python train.py --n_layer=19 --n_head=3 --d_mlp=1536 --tie_embeddings=false --parallel_block=false --init_std_qkv=0.0173 --init_std_o=0.0 --beta1=0.95 --lr_head=0.00562 --schedule="wsd" --decay_fraction=0.774 --final_lr_fraction=0.1
Each number is 200 + 40 x the weight over its row's rms, rounded and kept within 0 to 999. Layers, rows and columns count from 0. The size before them is the row's rms in percent of the matrix's.

# down: layer 10 MLP down (transposed), 1536x384, rms 0.0222, rows 1041-1140, columns 0-31
# up: layer 10 MLP up, 1536x384, rms 0.0228, rows 1042-1141, columns 0-31
down1041,085,157,204,210,173,241,220,193,112,206,207,188,191,239,211,244,237,202,195,147,163,123,232,226,188,325,190,206,186,216,189,115,218
up1042,103,276,162,208,195,207,198,164,138,205,168,157,162,151,155,268,256,244,219,211,192,262,231,212,214,250,190,161,166,187,165,219,280
down1042,098,163,238,184,255,156,181,214,223,141,266,191,224,237,238,168,176,199,208,163,223,141,170,171,184,195,207,205,153,232,216,209,206
up1043,048,280,165,210,222,296,243,212,234,176,210,165,264,187,234,217,292,187,211,196,214,246,204,222,151,163,170,186,211,198,151,230,244
down1043,053,181,213,184,262,197,196,223,181,252,160,217,202,214,209,122,159,246,116,148,177,149,170,206,214,250,262,161,127,244,210,209,154
up1044,043,149,233,155,126,200,187,207,191,222,219,214,254,255,192,188,165,178,246,201,191,202,242,158,141,208,197,269,233,206,251,212,206
down1044,049,243,181,252,228,258,237,196,176,253,227,183,123,184,222,251,166,225,174,152,143,200,137,208,262,235,180,160,178,214,142,210,171
up1045,141,283,210,203,263,192,189,153,184,236,185,240,323,182,197,113,219,183,232,241,218,183,231,189,265,269,194,172,285,172,183,204,154
down1045,163,149,195,114,149,173,249,191,267,219,188,191,146,162,219,236,176,227,171,137,171,176,153,250,80,115,187,217,122,225,212,189,252
up1046,057,225,265,172,222,189,292,190,266,225,126,243,207,193,184,246,276,225,197,300,198,251,248,203,224,111,187,209,301,122,182,193,249
down1046,063,218,167,178,196,154,152,214,148,197,237,215,182,217,159,160,216,237,174,133,225,129,176,167,163,275,158,176,118,185,163,195,190
up1047,148,174,207,186,253,203,183,166,185,229,285,188,147,230,141,153,147,219,225,192,234,168,156,161,181,155,145,155,195,218,198,162,164
down1047,151,235,234,217,157,211,169,191,131,247,163,285,193,155,200,276,279,175,182,235,208,192,182,209,185,258,206,240,223,194,237,185,239
up1048,055,274,154,197,260,275,214,243,227,233,244,169,171,269,171,158,191,172,228,170,159,237,234,197,227,118,196,195,228,223,125,230,228
down1048,056,223,259,177,177,133,210,178,204,209,175,164,291,165,160,265,248,206,180,271,181,250,186,233,199,290,215,235,167,169,231,199,167
up1049,135,262,198,212,202,120,233,215,212,172,287,163,201,208,238,175,230,170,227,250,176,170,171,217,218,231,145,260,194,217,205,212,161
down1049,138,176,201,168,141,214,228,156,188,170,164,239,206,224,221,167,191,206,209,185,194,172,275,204,213,197,283,198,217,210,163,208,186
up1050,109,205,159,132,224,213,212,184,186,240,133,215,175,169,208,227,138,191,225,245,163,214,173,210,276,119,221,233,225,244,187,300,177
down1050,099,187,248,276,199,211,133,212,211,182,280,172,184,182,211,205,222,195,220,170,218,296,186,197,112,241,255,205,174,156,216,147,298
up1051,145,154,197,196,169,236,231,162,232,197,245,141,249,241,241,193,182,224,194,262,194,169,171,171,182,132,139,155,233,274,206,200,219
down1051,149,183,158,230,232,202,194,226,131,231,219,253,188,191,214,246,194,174,224,207,238,199,225,248,200,245,222,209,168,188,233,185,160
up1052,145,218,189,169,210,166,195,193,293,160,200,279,152,141,110,157,200,181,248,241,203,193,195,196,160,212,193,273,217,181,225,228,190
down1052,155,191,190,220,215,196,224,251,161,235,141,151,236,188,248,221,212,167,132,207,189,79,185,217,233,195,179,134,143,248,173,209,236
up1053,036,241,177,227,210,198,195,193,162,262,245,176,252,225,162,204,167,275,218,203,204,208,235,179,130,192,214,166,214,296,180,165,210
down1053,037,206,228,168,145,191,199,207,221,179,173,276,63,203,205,172,189,190,147,168,236,209,208,214,258,220,188,234,165,180,190,222,248
up1054,110,199,186,203,209,205,203,232,300,224,169,212,192,237,199,249,181,203,263,227,151,190,233,194,186,182,88,147,188,251,248,234,178
down1054,103,218,218,204,238,193,225,186,157,119,112,190,183,212,194,165,202,184,180,180,281,181,180,162,160,155,209,273,116,196,186,101,223
up1055,041,243,198,161,216,289,248,219,285,230,174,169,228,231,264,110,213,152,175,171,269,228,186,211,240,168,193,167,282,217,219,193,220
down1055,043,224,156,237,213,199,175,136,152,259,149,186,249,233,154,252,227,251,270,181,117,181,211,136,120,181,169,136,216,217,168,248,165
up1056,073,122,236,164,163,299,173,149,234,157,146,200,227,220,172,241,200,177,190,222,264,232,252,201,132,155,182,179,208,177,219,216,223
down1056,074,291,164,227,255,219,251,219,179,269,212,146,228,175,195,158,186,236,175,130,131,206,119,256,278,214,229,137,173,236,160,205,246
up1057,105,261,217,181,224,240,200,175,138,189,196,180,246,205,173,180,273,177,244,215,251,235,182,230,170,159,192,266,218,238,185,242,161
down1057,098,113,144,197,188,216,190,209,237,257,162,158,164,183,218,207,161,118,151,252,153,208,221,190,232,243,157,170,156,233,213,235,174
up1058,120,159,227,223,202,259,228,181,177,204,242,285,150,332,205,194,198,202,178,147,160,250,188,198,281,101,179,175,235,148,181,187,183
down1058,131,278,158,143,184,158,130,213,205,201,166,234,160,131,213,199,248,184,202,242,209,213,249,263,184,270,192,221,187,174,201,172,182
up1059,038,192,205,135,195,181,145,227,213,253,197,197,200,242,198,228,107,221,126,244,258,229,209,159,211,215,157,185,189,195,198,194,200
down1059,037,227,234,171,207,263,295,126,194,205,204,226,140,212,255,195,260,239,224,123,138,209,255,214,230,195,170,224,209,223,154,169,297
up1060,123,213,158,159,237,200,216,183,177,228,170,179,212,154,169,214,180,233,188,287,205,227,238,230,197,252,167,242,181,186,205,216,207
down1060,129,165,146,323,150,182,219,189,258,215,243,275,120,241,162,187,153,161,197,163,271,125,163,215,205,187,173,191,142,207,211,144,156
up1061,133,212,212,216,196,173,211,133,153,276,174,97,187,250,155,244,198,183,217,266,228,198,154,222,225,170,219,214,141,192,184,308,268
down1061,115,207,215,173,276,262,261,159,244,150,246,230,168,183,236,242,168,159,183,220,256,241,270,245,192,235,242,212,139,197,178,209,152
up1062,116,246,157,186,181,221,194,160,238,239,182,228,254,240,151,189,230,203,152,209,217,180,244,184,178,177,182,147,250,149,213,212,221
down1062,146,136,213,263,199,235,258,177,225,214,182,219,159,154,223,169,158,147,265,180,207,276,209,233,166,174,227,197,211,236,157,163,145
up1063,037,190,229,143,185,159,198,260,211,250,242,265,235,186,200,247,147,172,234,223,223,216,240,174,228,176,173,254,256,214,274,233,241
down1063,033,230,198,244,163,214,220,121,200,194,183,170,188,247,163,249,188,211,125,153,88,141,246,186,154,162,185,150,198,172,165,155,145
up1064,128,214,209,199,168,207,224,136,151,248,187,191,162,141,219,224,182,135,190,210,194,195,166,212,240,182,189,175,216,204,158,237,192
down1064,120,153,147,211,243,179,158,161,231,169,287,200,194,213,170,200,174,300,251,206,215,179,159,207,166,201,183,153,204,245,234,211,164
up1065,155,179,216,139,282,194,232,192,148,259,255,208,233,200,197,144,151,292,243,174,196,176,188,227,204,154,241,204,244,212,216,204,207
down1065,141,224,197,183,141,166,152,227,219,218,176,252,208,160,264,150,137,193,179,271,178,202,237,242,197,153,179,155,163,164,223,222,268
up1066,148,179,207,111,257,193,243,98,213,227,220,187,236,167,227,209,233,142,272,151,198,187,155,185,231,190,220,243,179,251,223,170,93
down1066,154,157,109,222,190,219,197,284,200,162,152,173,180,206,232,180,137,183,178,201,232,154,176,244,176,195,204,168,220,220,193,216,226
up1067,034,260,179,194,166,216,231,223,236,238,202,209,252,253,259,184,203,174,231,172,228,257,159,134,196,186,252,257,287,239,256,181,182
down1067,037,246,190,190,163,248,220,151,168,209,142,236,95,204,185,216,242,221,207,120,150,181,208,227,190,175,157,147,183,176,143,258,226
up1068,064,191,123,158,196,232,157,214,194,235,185,179,193,242,215,126,137,96,175,116,150,184,194,170,264,172,196,272,274,259,152,227,165
down1068,066,189,253,244,224,206,239,213,236,204,188,241,190,176,154,280,287,220,178,255,190,231,228,205,163,252,152,160,211,187,293,156,175
up1069,138,185,219,175,279,252,301,233,274,159,226,248,156,216,214,222,221,142,218,205,211,219,215,163,144,216,178,183,187,130,247,273,183
down1069,123,209,161,181,212,157,160,284,212,243,160,209,193,227,232,111,205,231,155,226,202,160,243,248,170,143,237,184,211,209,216,143,224
up1070,082,235,219,146,116,163,222,168,234,273,155,165,178,213,179,254,238,172,210,231,173,195,249,201,209,221,124,208,182,156,219,178,201
down1070,088,169,191,242,209,253,142,173,188,192,203,233,171,142,261,152,162,147,156,157,214,240,142,195,219,135,298,188,232,203,174,125,188
up1071,121,221,270,180,152,182,223,223,237,190,288,182,184,162,221,210,214,200,206,138,269,173,144,232,205,213,231,140,161,241,236,215,175
down1071,111,276,111,196,232,154,210,177,204,221,129,197,202,233,207,163,187,219,154,268,176,191,238,167,154,158,198,236,181,207,146,238,178
up1072,078,211,185,187,281,199,171,165,195,226,225,189,198,212,144,180,207,260,246,261,284,245,169,189,209,142,203,198,220,255,222,182,141
down1072,072,183,232,210,151,209,155,199,162,183,258,202,192,206,234,242,162,106,160,209,153,159,180,241,208,192,205,203,182,194,184,186,193
up1073,033,273,196,236,282,278,243,225,210,212,238,253,184,128,158,176,194,142,272,216,234,189,156,200,215,215,245,102,211,208,172,282,153
down1073,032,210,242,119,172,160,154,184,250,226,182,66,249,231,236,186,204,204,166,165,199,239,181,153,128,190,185,191,156,170,235,131,125
up1074,130,246,225,175,185,266,165,215,114,208,208,204,195,272,124,163,133,193,226,278,265,223,183,229,227,179,204,210,178,189,178,261,211
down1074,121,133,179,217,170,210,271,233,188,234,238,232,115,168,255,207,219,218,214,209,243,245,230,159,248,176,225,190,239,161,166,209,168
up1075,051,180,175,189,247,301,253,207,142,178,218,253,167,179,199,180,186,148,233,189,204,170,198,217,233,184,199,202,239,208,165,206,187
down1075,056,250,177,167,158,90,161,170,257,202,235,212,267,279,180,221,183,180,185,228,157,209,187,166,136,185,201,237,182,200,211,222,244
up1076,077,205,188,164,156,220,252,219,172,261,202,281,219,169,189,267,231,206,220,209,160,150,199,182,156,152,202,202,255,239,189,241,209
down1076,076,191,213,256,203,155,136,150,233,188,164,140,243,250,235,211,221,206,160,231,175,213,244,190,190,214,237,246,188,184,216,209,229
up1077,036,219,171,139,240,190,198,123,199,265,263,262,152,186,202,203,183,147,201,179,215,269,196,187,263,202,190,221,263,194,204,200,198
down1077,035,161,259,220,121,208,212,213,285,144,121,143,197,205,184,255,184,187,246,258,183,184,272,174,149,185,202,222,192,164,202,223,238
up1078,149,195,199,203,177,162,129,226,250,233,241,170,229,275,211,254,191,170,242,184,179,202,232,171,191,186,150,156,238,195,205,183,199
down1078,165,203,164,213,253,251,270,169,176,187,138,256,143,166,162,156,165,216,162,249,217,192,171,197,235,152,218,246,152,233,201,211,188
up1079,054,191,178,219,181,197,173,189,230,205,236,254,221,214,148,239,210,148,253,221,128,197,193,193,226,175,175,240,227,249,237,258,122
down1079,060,213,249,200,205,238,183,241,181,202,258,154,217,237,219,151,222,237,101,182,272,210,246,174,146,231,203,177,205,152,177,127,248
up1080,048,213,258,198,188,245,239,230,210,257,169,231,209,261,207,140,229,195,286,114,181,237,165,196,218,157,229,203,263,198,220,227,190
down1080,055,221,122,203,204,163,246,181,216,250,210,135,179,190,178,257,209,257,153,220,219,199,235,222,170,246,197,175,204,164,163,251,229
up1081,068,128,172,173,142,272,172,157,225,233,151,198,248,222,190,194,215,170,253,241,232,201,271,193,218,163,214,232,206,174,192,207,220
down1081,077,230,233,228,224,132,267,219,189,175,242,165,181,219,180,213,184,218,163,141,188,225,179,218,195,263,167,202,153,202,230,160,250
up1082,151,228,192,199,215,188,190,222,197,213,231,192,192,240,142,215,224,208,253,260,234,191,158,266,256,221,254,214,144,235,201,209,202
down1082,174,202,154,193,149,266,232,195,265,140,191,181,169,180,227,160,182,235,131,268,208,190,235,150,171,199,113,130,229,187,175,192,197
up1083,135,241,300,225,146,168,132,122,150,239,165,195,184,258,237,196,135,202,213,179,215,200,266,145,191,274,213,200,242,179,226,215,191
down1083,135,204,181,122,206,314,203,245,200,197,195,260,249,175,171,183,234,219,175,206,216,169,78,205,191,153,202,236,162,207,202,133,231
up1084,049,217,197,198,166,220,207,137,131,143,145,203,237,233,190,180,229,195,187,150,190,228,272,168,202,206,202,204,245,251,220,211,265
down1084,054,227,225,206,208,170,210,231,252,233,211,218,221,178,234,201,187,169,164,255,245,142,215,156,190,212,189,226,192,193,189,177,183
up1085,045,165,172,201,281,226,189,152,258,224,255,261,128,140,220,229,181,107,185,213,185,180,168,141,256,213,149,190,263,211,235,249,213
down1085,046,246,240,212,73,190,260,249,255,189,242,142,215,209,178,217,218,221,171,219,173,258,215,152,167,173,190,212,181,183,206,178,242
up1086,060,228,136,206,216,319,145,167,276,225,215,193,188,212,184,208,253,242,208,212,260,197,270,186,231,181,207,57,232,170,150,198,159
down1086,066,153,273,220,222,75,247,188,187,117,165,206,199,191,228,115,134,157,169,229,168,212,170,214,192,210,164,261,179,192,229,174,187
up1087,146,228,185,168,293,126,245,216,208,223,222,178,216,234,183,217,238,190,269,186,183,146,251,169,165,152,209,289,210,229,255,266,114
down1087,145,218,158,196,179,219,205,141,190,183,147,177,228,197,226,220,150,202,234,244,238,234,179,174,225,229,183,139,240,146,166,150,197
up1088,037,189,212,156,183,250,159,208,257,191,175,204,216,202,206,200,179,152,245,240,279,207,228,199,201,183,191,183,213,235,216,218,279
down1088,037,178,205,261,259,243,232,172,137,224,251,174,208,184,198,130,232,227,133,193,171,157,142,238,201,224,168,189,169,179,168,179,237
up1089,069,155,157,187,166,192,235,268,220,296,215,190,150,186,197,169,222,246,265,252,210,198,173,233,201,124,183,199,155,225,242,239,193
down1089,071,191,243,249,238,154,175,184,179,97,194,234,205,213,258,205,116,209,110,177,195,240,171,177,288,252,232,231,241,179,135,88,247
up1090,115,225,198,143,281,205,219,165,196,220,206,198,230,178,217,86,193,232,241,195,207,177,202,179,197,193,227,138,156,230,210,214,192
down1090,121,180,196,256,137,161,122,179,266,170,192,194,207,203,104,201,208,193,209,268,192,266,197,208,241,207,207,213,177,180,226,255,203
up1091,096,167,216,152,217,149,224,206,173,213,210,221,228,144,204,155,154,153,156,288,207,215,201,171,194,161,255,240,202,189,239,239,205
down1091,085,240,136,160,238,241,210,189,163,259,232,213,179,241,195,189,230,202,220,176,154,194,134,177,215,194,181,155,180,215,210,226,241
up1092,142,229,171,156,167,255,208,211,263,201,222,299,124,169,191,124,262,153,243,193,187,106,257,220,196,163,119,189,137,226,281,237,118
down1092,172,130,269,203,237,178,175,183,228,199,129,150,167,215,168,210,97,190,174,201,255,200,117,154,182,220,195,208,214,156,188,177,251
up1093,040,141,231,214,198,158,211,192,198,237,208,233,232,157,129,276,191,289,265,236,137,177,222,169,154,214,157,182,224,204,246,186,193
down1093,042,281,247,186,239,191,199,242,216,180,247,199,156,165,254,135,195,192,117,210,269,228,183,241,208,210,240,276,168,208,218,149,213
up1094,113,204,131,132,243,164,232,152,188,243,215,226,181,238,176,237,173,227,202,249,192,146,241,193,130,204,120,198,209,181,137,238,92
down1094,096,174,213,275,233,250,170,310,167,162,269,186,276,230,223,200,183,133,192,197,163,213,205,236,185,218,242,191,175,186,114,168,191
up1095,113,270,216,153,242,191,253,200,153,177,209,104,201,232,144,208,134,188,242,208,218,169,210,172,212,175,229,159,178,142,229,228,172
down1095,119,170,187,252,164,216,177,177,214,221,236,209,257,184,219,209,279,201,221,165,224,283,221,178,202,227,222,161,191,252,185,120,219
up1096,123,208,307,200,224,177,158,190,198,216,208,195,229,257,180,217,187,263,189,214,183,232,216,216,207,199,224,228,197,248,218,204,208
down1096,114,126,55,212,166,252,206,142,148,227,129,249,242,153,257,218,232,150,199,221,179,207,154,165,267,158,183,178,227,235,205,196,237
up1097,053,261,206,166,71,145,207,167,209,253,204,240,211,227,198,197,151,176,219,245,171,226,206,150,208,73,207,184,195,167,250,196,225
down1097,059,170,199,154,189,196,173,180,206,180,228,143,166,159,176,261,222,213,221,185,244,192,166,174,119,283,189,217,212,208,178,157,241
up1098,115,135,177,164,239,246,221,174,215,161,228,183,159,237,186,137,181,243,224,210,170,196,155,232,195,147,175,192,172,152,267,232,156
down1098,107,248,199,195,124,180,190,207,166,212,229,200,222,201,240,251,208,202,164,199,219,208,236,160,254,212,225,167,239,194,175,139,214
up1099,034,132,169,203,185,168,153,131,182,181,196,190,151,167,198,282,177,184,179,251,160,213,249,241,207,170,200,208,181,225,125,194,257
down1099,034,206,258,246,188,176,261,238,217,206,270,142,251,176,197,210,228,149,195,225,276,204,224,229,203,262,222,202,167,132,312,223,127
up1100,144,185,256,154,205,228,223,178,195,239,184,153,207,243,171,145,180,153,252,219,226,209,150,227,244,210,237,200,221,185,171,191,225
down1100,143,266,150,202,179,180,208,238,202,187,226,249,130,203,273,235,168,215,115,123,141,246,202,148,225,220,190,202,177,132,211,242,169
up1101,042,199,152,193,227,261,157,198,240,190,229,192,175,201,172,206,239,148,204,188,230,257,195,248,263,155,187,159,174,167,131,260,189
down1101,050,198,262,205,166,195,242,209,239,176,164,142,230,179,202,196,169,177,228,271,126,192,217,172,192,286,179,201,213,219,253,188,123
up1102,028,159,190,189,248,207,183,164,154,194,189,214,170,134,176,229,159,190,190,162,143,220,176,189,182,150,187,201,266,185,193,206,184
down1102,027,151,154,200,107,238,249,208,297,201,195,210,253,248,221,204,173,172,154,220,178,191,218,182,239,247,236,185,206,203,239,237,198
up1103,141,227,137,197,260,198,204,248,234,217,257,160,175,140,149,259,300,203,242,216,198,232,310,208,310,234,183,205,262,175,204,236,183
down1103,187,221,257,186,140,189,145,169,153,199,162,251,245,213,284,184,137,169,223,185,223,180,143,231,105,150,214,188,172,226,198,132,253
up1104,120,237,219,175,176,232,163,113,185,224,213,164,155,191,216,208,203,189,236,195,198,309,211,236,207,219,183,141,152,111,214,237,163
down1104,119,169,222,318,236,195,181,287,231,151,185,173,217,251,227,172,156,270,258,168,178,106,202,110,204,135,153,234,212,182,168,122,224
up1105,143,285,228,168,232,232,187,180,235,241,211,275,159,160,189,189,195,195,194,209,181,256,150,197,193,230,150,166,200,221,258,221,190
down1105,136,189,160,250,239,154,206,198,219,204,167,203,175,185,274,205,158,215,172,273,221,229,189,192,177,195,237,224,206,216,191,150,237
up1106,138,277,220,140,205,92,110,208,233,220,219,251,273,184,203,188,221,225,219,181,192,238,223,222,225,196,171,120,241,178,194,188,191
down1106,135,94,136,319,263,294,255,207,208,200,210,137,158,268,116,191,168,173,203,288,136,206,230,183,184,230,191,180,182,215,272,171,197
up1107,052,243,186,222,224,213,141,193,202,206,245,161,169,200,243,179,212,170,165,148,239,216,150,233,212,194,277,128,134,201,213,250,99
down1107,055,181,234,220,160,150,269,207,266,208,124,237,250,151,189,203,191,162,198,248,232,137,244,193,204,174,154,207,229,191,220,179,178
up1108,097,277,172,187,227,226,181,254,238,216,258,200,136,263,228,153,240,329,226,161,207,207,222,173,189,220,116,107,198,179,216,229,144
down1108,090,141,276,161,203,198,184,135,208,217,152,195,227,139,227,221,192,162,165,209,179,205,128,191,185,170,246,262,218,264,199,193,274
up1109,140,277,223,197,201,229,195,272,214,236,182,166,283,248,171,263,237,204,176,175,258,199,214,267,206,180,127,226,252,151,213,155,165
down1109,141,167,152,195,204,175,215,159,209,204,178,204,122,162,258,175,192,170,194,261,94,209,243,189,244,167,182,239,154,226,239,221,148
up1110,109,251,193,207,194,194,220,45,178,237,202,226,156,214,214,250,136,145,223,239,271,226,222,146,228,173,176,199,218,218,192,186,126
down1110,091,193,238,181,284,193,147,170,242,133,210,244,180,133,271,210,204,210,142,220,223,161,161,242,235,187,248,174,140,152,162,187,222
up1111,049,166,220,227,185,140,187,206,182,168,151,258,207,185,219,223,230,224,202,261,214,183,198,165,226,207,194,242,214,259,234,238,233
down1111,055,251,152,195,190,187,230,175,146,199,218,182,205,194,175,155,115,209,147,155,208,204,180,190,249,191,208,215,148,141,186,98,173
up1112,148,250,173,212,226,237,184,176,233,158,214,201,209,182,255,207,240,199,186,152,180,339,202,154,152,233,172,204,194,243,166,165,154
down1112,165,159,232,200,189,265,192,199,157,277,230,187,181,233,169,173,188,247,209,247,160,124,228,234,249,124,221,214,206,132,255,191,225
up1113,070,206,221,113,268,197,131,194,123,219,199,161,183,212,232,173,140,128,245,183,227,207,135,234,230,141,185,162,228,179,159,269,238
down1113,071,150,193,293,140,209,211,189,207,172,129,223,187,195,149,236,252,163,225,269,160,254,294,160,172,203,195,221,247,175,284,162,231
up1114,029,273,174,127,194,228,228,160,245,241,301,212,157,213,232,186,214,247,145,200,216,182,188,128,243,239,217,134,235,105,225,181,246
down1114,033,117,229,263,233,167,171,231,182,151,73,218,285,187,163,191,173,142,226,233,148,198,196,224,174,126,213,264,268,236,226,201,134
up1115,028,169,144,240,235,205,223,124,150,152,171,161,186,193,201,230,236,148,175,211,149,175,233,183,216,230,212,205,225,277,174,169,182
down1115,033,195,204,188,179,203,225,324,197,218,261,212,130,146,180,171,247,207,163,192,228,219,173,200,177,192,192,226,175,136,231,185,241
up1116,131,190,201,182,192,118,163,175,182,176,213,158,204,251,200,268,166,207,192,213,228,124,283,137,166,230,198,200,217,205,159,284,178
down1116,126,199,177,243,234,278,218,239,238,149,174,243,241,146,161,192,210,219,165,245,137,239,163,215,218,163,174,184,180,124,192,134,223
up1117,047,264,173,197,185,273,221,225,198,211,204,151,168,154,201,209,240,241,218,215,276,221,163,237,165,216,159,133,137,212,111,287,204
down1117,053,187,199,213,183,160,174,178,221,157,170,189,252,220,249,147,125,164,222,263,162,200,178,202,215,213,272,250,203,208,245,172,207
up1118,063,239,191,121,159,172,254,263,233,270,231,170,214,178,183,238,190,229,215,203,122,148,193,204,183,246,115,168,194,227,207,168,237
down1118,066,130,286,299,206,216,162,160,148,183,231,249,172,203,229,217,182,170,211,140,256,212,180,168,182,204,257,243,210,168,126,196,271
up1119,043,314,173,159,201,218,262,189,236,223,231,129,224,202,206,205,224,250,186,192,258,238,183,239,259,169,213,164,127,123,133,217,245
down1119,051,82,222,286,217,180,182,188,208,149,126,248,185,182,181,149,180,199,240,176,189,122,249,168,202,175,234,168,257,258,199,243,155
up1120,058,202,128,183,205,223,178,219,277,248,218,239,210,205,167,204,197,205,194,186,167,250,179,224,246,127,216,254,245,199,193,182,230
down1120,072,220,267,210,192,154,214,213,224,175,235,227,205,217,203,280,226,241,200,216,232,223,230,205,204,303,156,193,179,173,263,179,163
up1121,110,214,113,179,244,220,293,214,172,240,156,183,169,152,162,167,205,201,227,259,198,215,185,170,190,119,195,145,106,253,164,271,173
down1121,113,156,281,222,169,182,224,194,170,212,244,146,225,247,230,215,235,171,205,124,171,221,218,147,219,245,180,161,209,88,218,144,245
up1122,145,194,226,151,228,220,156,202,273,175,147,200,175,155,193,216,148,226,166,202,278,235,196,201,195,206,123,144,194,154,190,190,205
down1122,152,183,176,189,142,231,238,178,148,262,267,187,211,229,246,182,178,190,189,204,123,170,194,169,169,206,181,232,251,192,266,260,162
up1123,115,195,166,170,283,190,233,192,229,222,199,150,209,183,199,144,180,166,249,194,252,227,231,239,255,187,194,201,190,171,134,229,226
down1123,100,252,192,185,173,180,193,189,134,195,210,218,197,205,164,238,224,215,207,179,156,157,210,171,180,235,186,217,179,261,256,156,239
up1124,135,220,110,210,279,278,177,174,160,267,221,225,126,207,230,187,207,213,282,272,155,205,281,167,220,200,185,160,305,189,231,192,167
down1124,124,174,278,270,197,132,235,201,209,189,248,79,218,249,198,249,169,173,206,199,178,248,193,174,181,215,254,212,176,252,221,206,239
up1125,103,229,227,179,216,207,227,121,179,208,179,213,229,170,160,200,143,181,176,291,192,192,135,138,206,176,128,187,207,167,217,223,173
down1125,088,165,84,149,220,126,210,236,148,229,180,257,186,230,194,249,227,243,217,123,143,218,218,217,198,163,216,204,120,197,226,159,196
up1126,111,207,239,155,178,169,140,176,142,161,171,186,176,274,144,200,279,214,188,199,208,243,224,221,223,233,187,263,187,252,214,223,127
down1126,099,186,153,239,225,202,273,231,227,306,207,221,220,154,157,218,158,174,194,184,200,204,218,187,174,157,192,93,251,218,191,246,224
up1127,052,241,134,173,256,227,201,211,227,188,246,208,142,177,191,186,210,143,181,193,259,219,128,234,250,183,227,154,213,134,183,248,170
down1127,053,151,265,173,150,140,191,143,255,139,212,227,294,194,185,240,186,221,224,292,97,192,275,161,180,231,166,210,207,206,211,167,176
up1128,049,195,217,143,159,181,177,190,177,233,231,202,247,197,169,279,215,212,246,253,189,241,245,226,126,181,197,257,254,189,246,223,184
down1128,052,168,222,238,241,250,214,239,203,207,210,231,125,192,239,178,167,168,130,116,180,165,144,178,267,217,213,167,157,177,134,176,231
up1129,047,138,200,210,242,195,171,172,247,236,199,210,240,217,159,309,215,220,217,229,186,175,216,234,224,234,205,175,203,279,243,186,147
down1129,048,174,223,208,228,184,250,254,167,181,249,216,138,171,234,128,162,215,127,197,121,246,201,185,289,221,227,253,183,176,202,191,254
up1130,143,184,163,204,242,301,216,181,161,326,177,200,172,288,195,177,229,214,301,302,232,206,231,146,259,227,179,211,217,211,207,199,240
down1130,137,237,260,248,221,171,141,180,223,133,254,205,269,200,191,284,167,213,242,117,204,182,249,195,139,201,224,205,167,248,241,251,216
up1131,037,212,238,194,259,224,197,256,195,175,218,257,257,226,222,188,199,106,214,219,239,239,153,209,225,194,197,182,224,286,190,218,166
down1131,043,257,205,165,163,169,230,106,194,235,209,231,152,204,128,256,194,253,192,126,163,204,224,234,227,205,221,172,192,194,193,210,144
up1132,090,235,165,196,193,161,182,155,238,213,217,182,185,126,187,162,224,194,138,166,190,258,134,154,291,201,167,163,172,228,166,296,162
down1132,085,251,253,191,202,274,124,232,178,154,160,233,186,226,223,260,198,206,181,161,212,230,195,242,145,221,206,171,179,185,166,72,220
up1133,034,209,218,184,188,174,217,267,261,233,196,261,252,219,136,258,202,269,241,228,254,218,231,185,206,175,210,217,179,192,295,176,218
down1133,036,194,167,270,274,269,233,133,120,158,170,143,194,183,227,132,180,211,162,117,118,139,188,232,216,198,201,193,222,215,161,221,193
up1134,099,192,224,162,187,212,204,194,190,231,200,153,202,102,154,240,156,236,169,222,198,208,191,182,146,195,173,235,201,182,196,200,191
down1134,089,159,178,243,209,220,237,230,224,228,151,233,231,271,195,177,256,191,234,160,171,159,161,159,243,208,254,168,210,220,188,171,241
up1135,127,260,149,179,230,197,241,212,153,202,192,143,169,162,220,147,140,183,241,236,202,206,219,233,180,93,188,193,234,172,186,213,123
down1135,132,183,280,231,154,234,172,275,251,194,152,210,269,220,198,205,216,197,137,148,192,133,164,213,246,302,184,159,141,182,205,251,224
up1136,057,253,239,160,241,216,175,246,214,188,228,166,219,135,144,236,237,72,178,173,262,154,207,214,188,186,162,170,116,218,202,271,129
down1136,058,158,175,239,119,256,252,208,212,223,250,160,227,242,238,165,164,231,260,229,163,246,146,175,204,199,231,171,219,181,183,96,231
up1137,083,217,217,182,332,280,180,200,203,199,228,187,212,206,184,185,224,161,183,220,209,238,201,213,265,124,238,192,166,215,175,224,211
down1137,087,183,147,240,107,133,268,109,218,266,207,143,182,231,210,239,230,183,201,215,180,193,223,194,189,187,191,230,193,217,218,175,172
up1138,043,196,193,210,193,269,246,194,275,216,193,243,217,252,238,131,210,164,245,233,185,250,178,182,285,124,233,245,286,259,238,189,146
down1138,053,237,177,109,184,186,184,204,142,244,203,175,166,165,128,255,225,245,140,162,236,158,233,192,129,209,186,140,161,162,126,219,229
up1139,119,230,236,175,185,147,163,179,148,226,238,243,129,220,172,196,256,137,219,176,157,144,232,219,185,174,203,167,203,281,308,235,191
down1139,117,145,206,237,213,205,192,159,200,166,153,92,226,165,192,191,167,218,151,309,175,191,160,197,169,223,265,161,225,156,147,93,270
up1140,122,254,278,116,149,237,184,137,156,188,153,206,153,123,218,128,264,214,181,291,186,153,191,216,184,224,194,123,148,152,219,249,213
down1140,110,134,126,253,264,164,228,213,254,176,179,277,212,231,118,216,170,235,156,146,201,205,200,218,204,54,250,158,208,236,195,210,178
up1141,043,255,156,199,265,216,210,209,116,229,227,198,254,285,180,277,211,224,170,172,115,196,265,190,205,176,202,242,244,248,202,195,201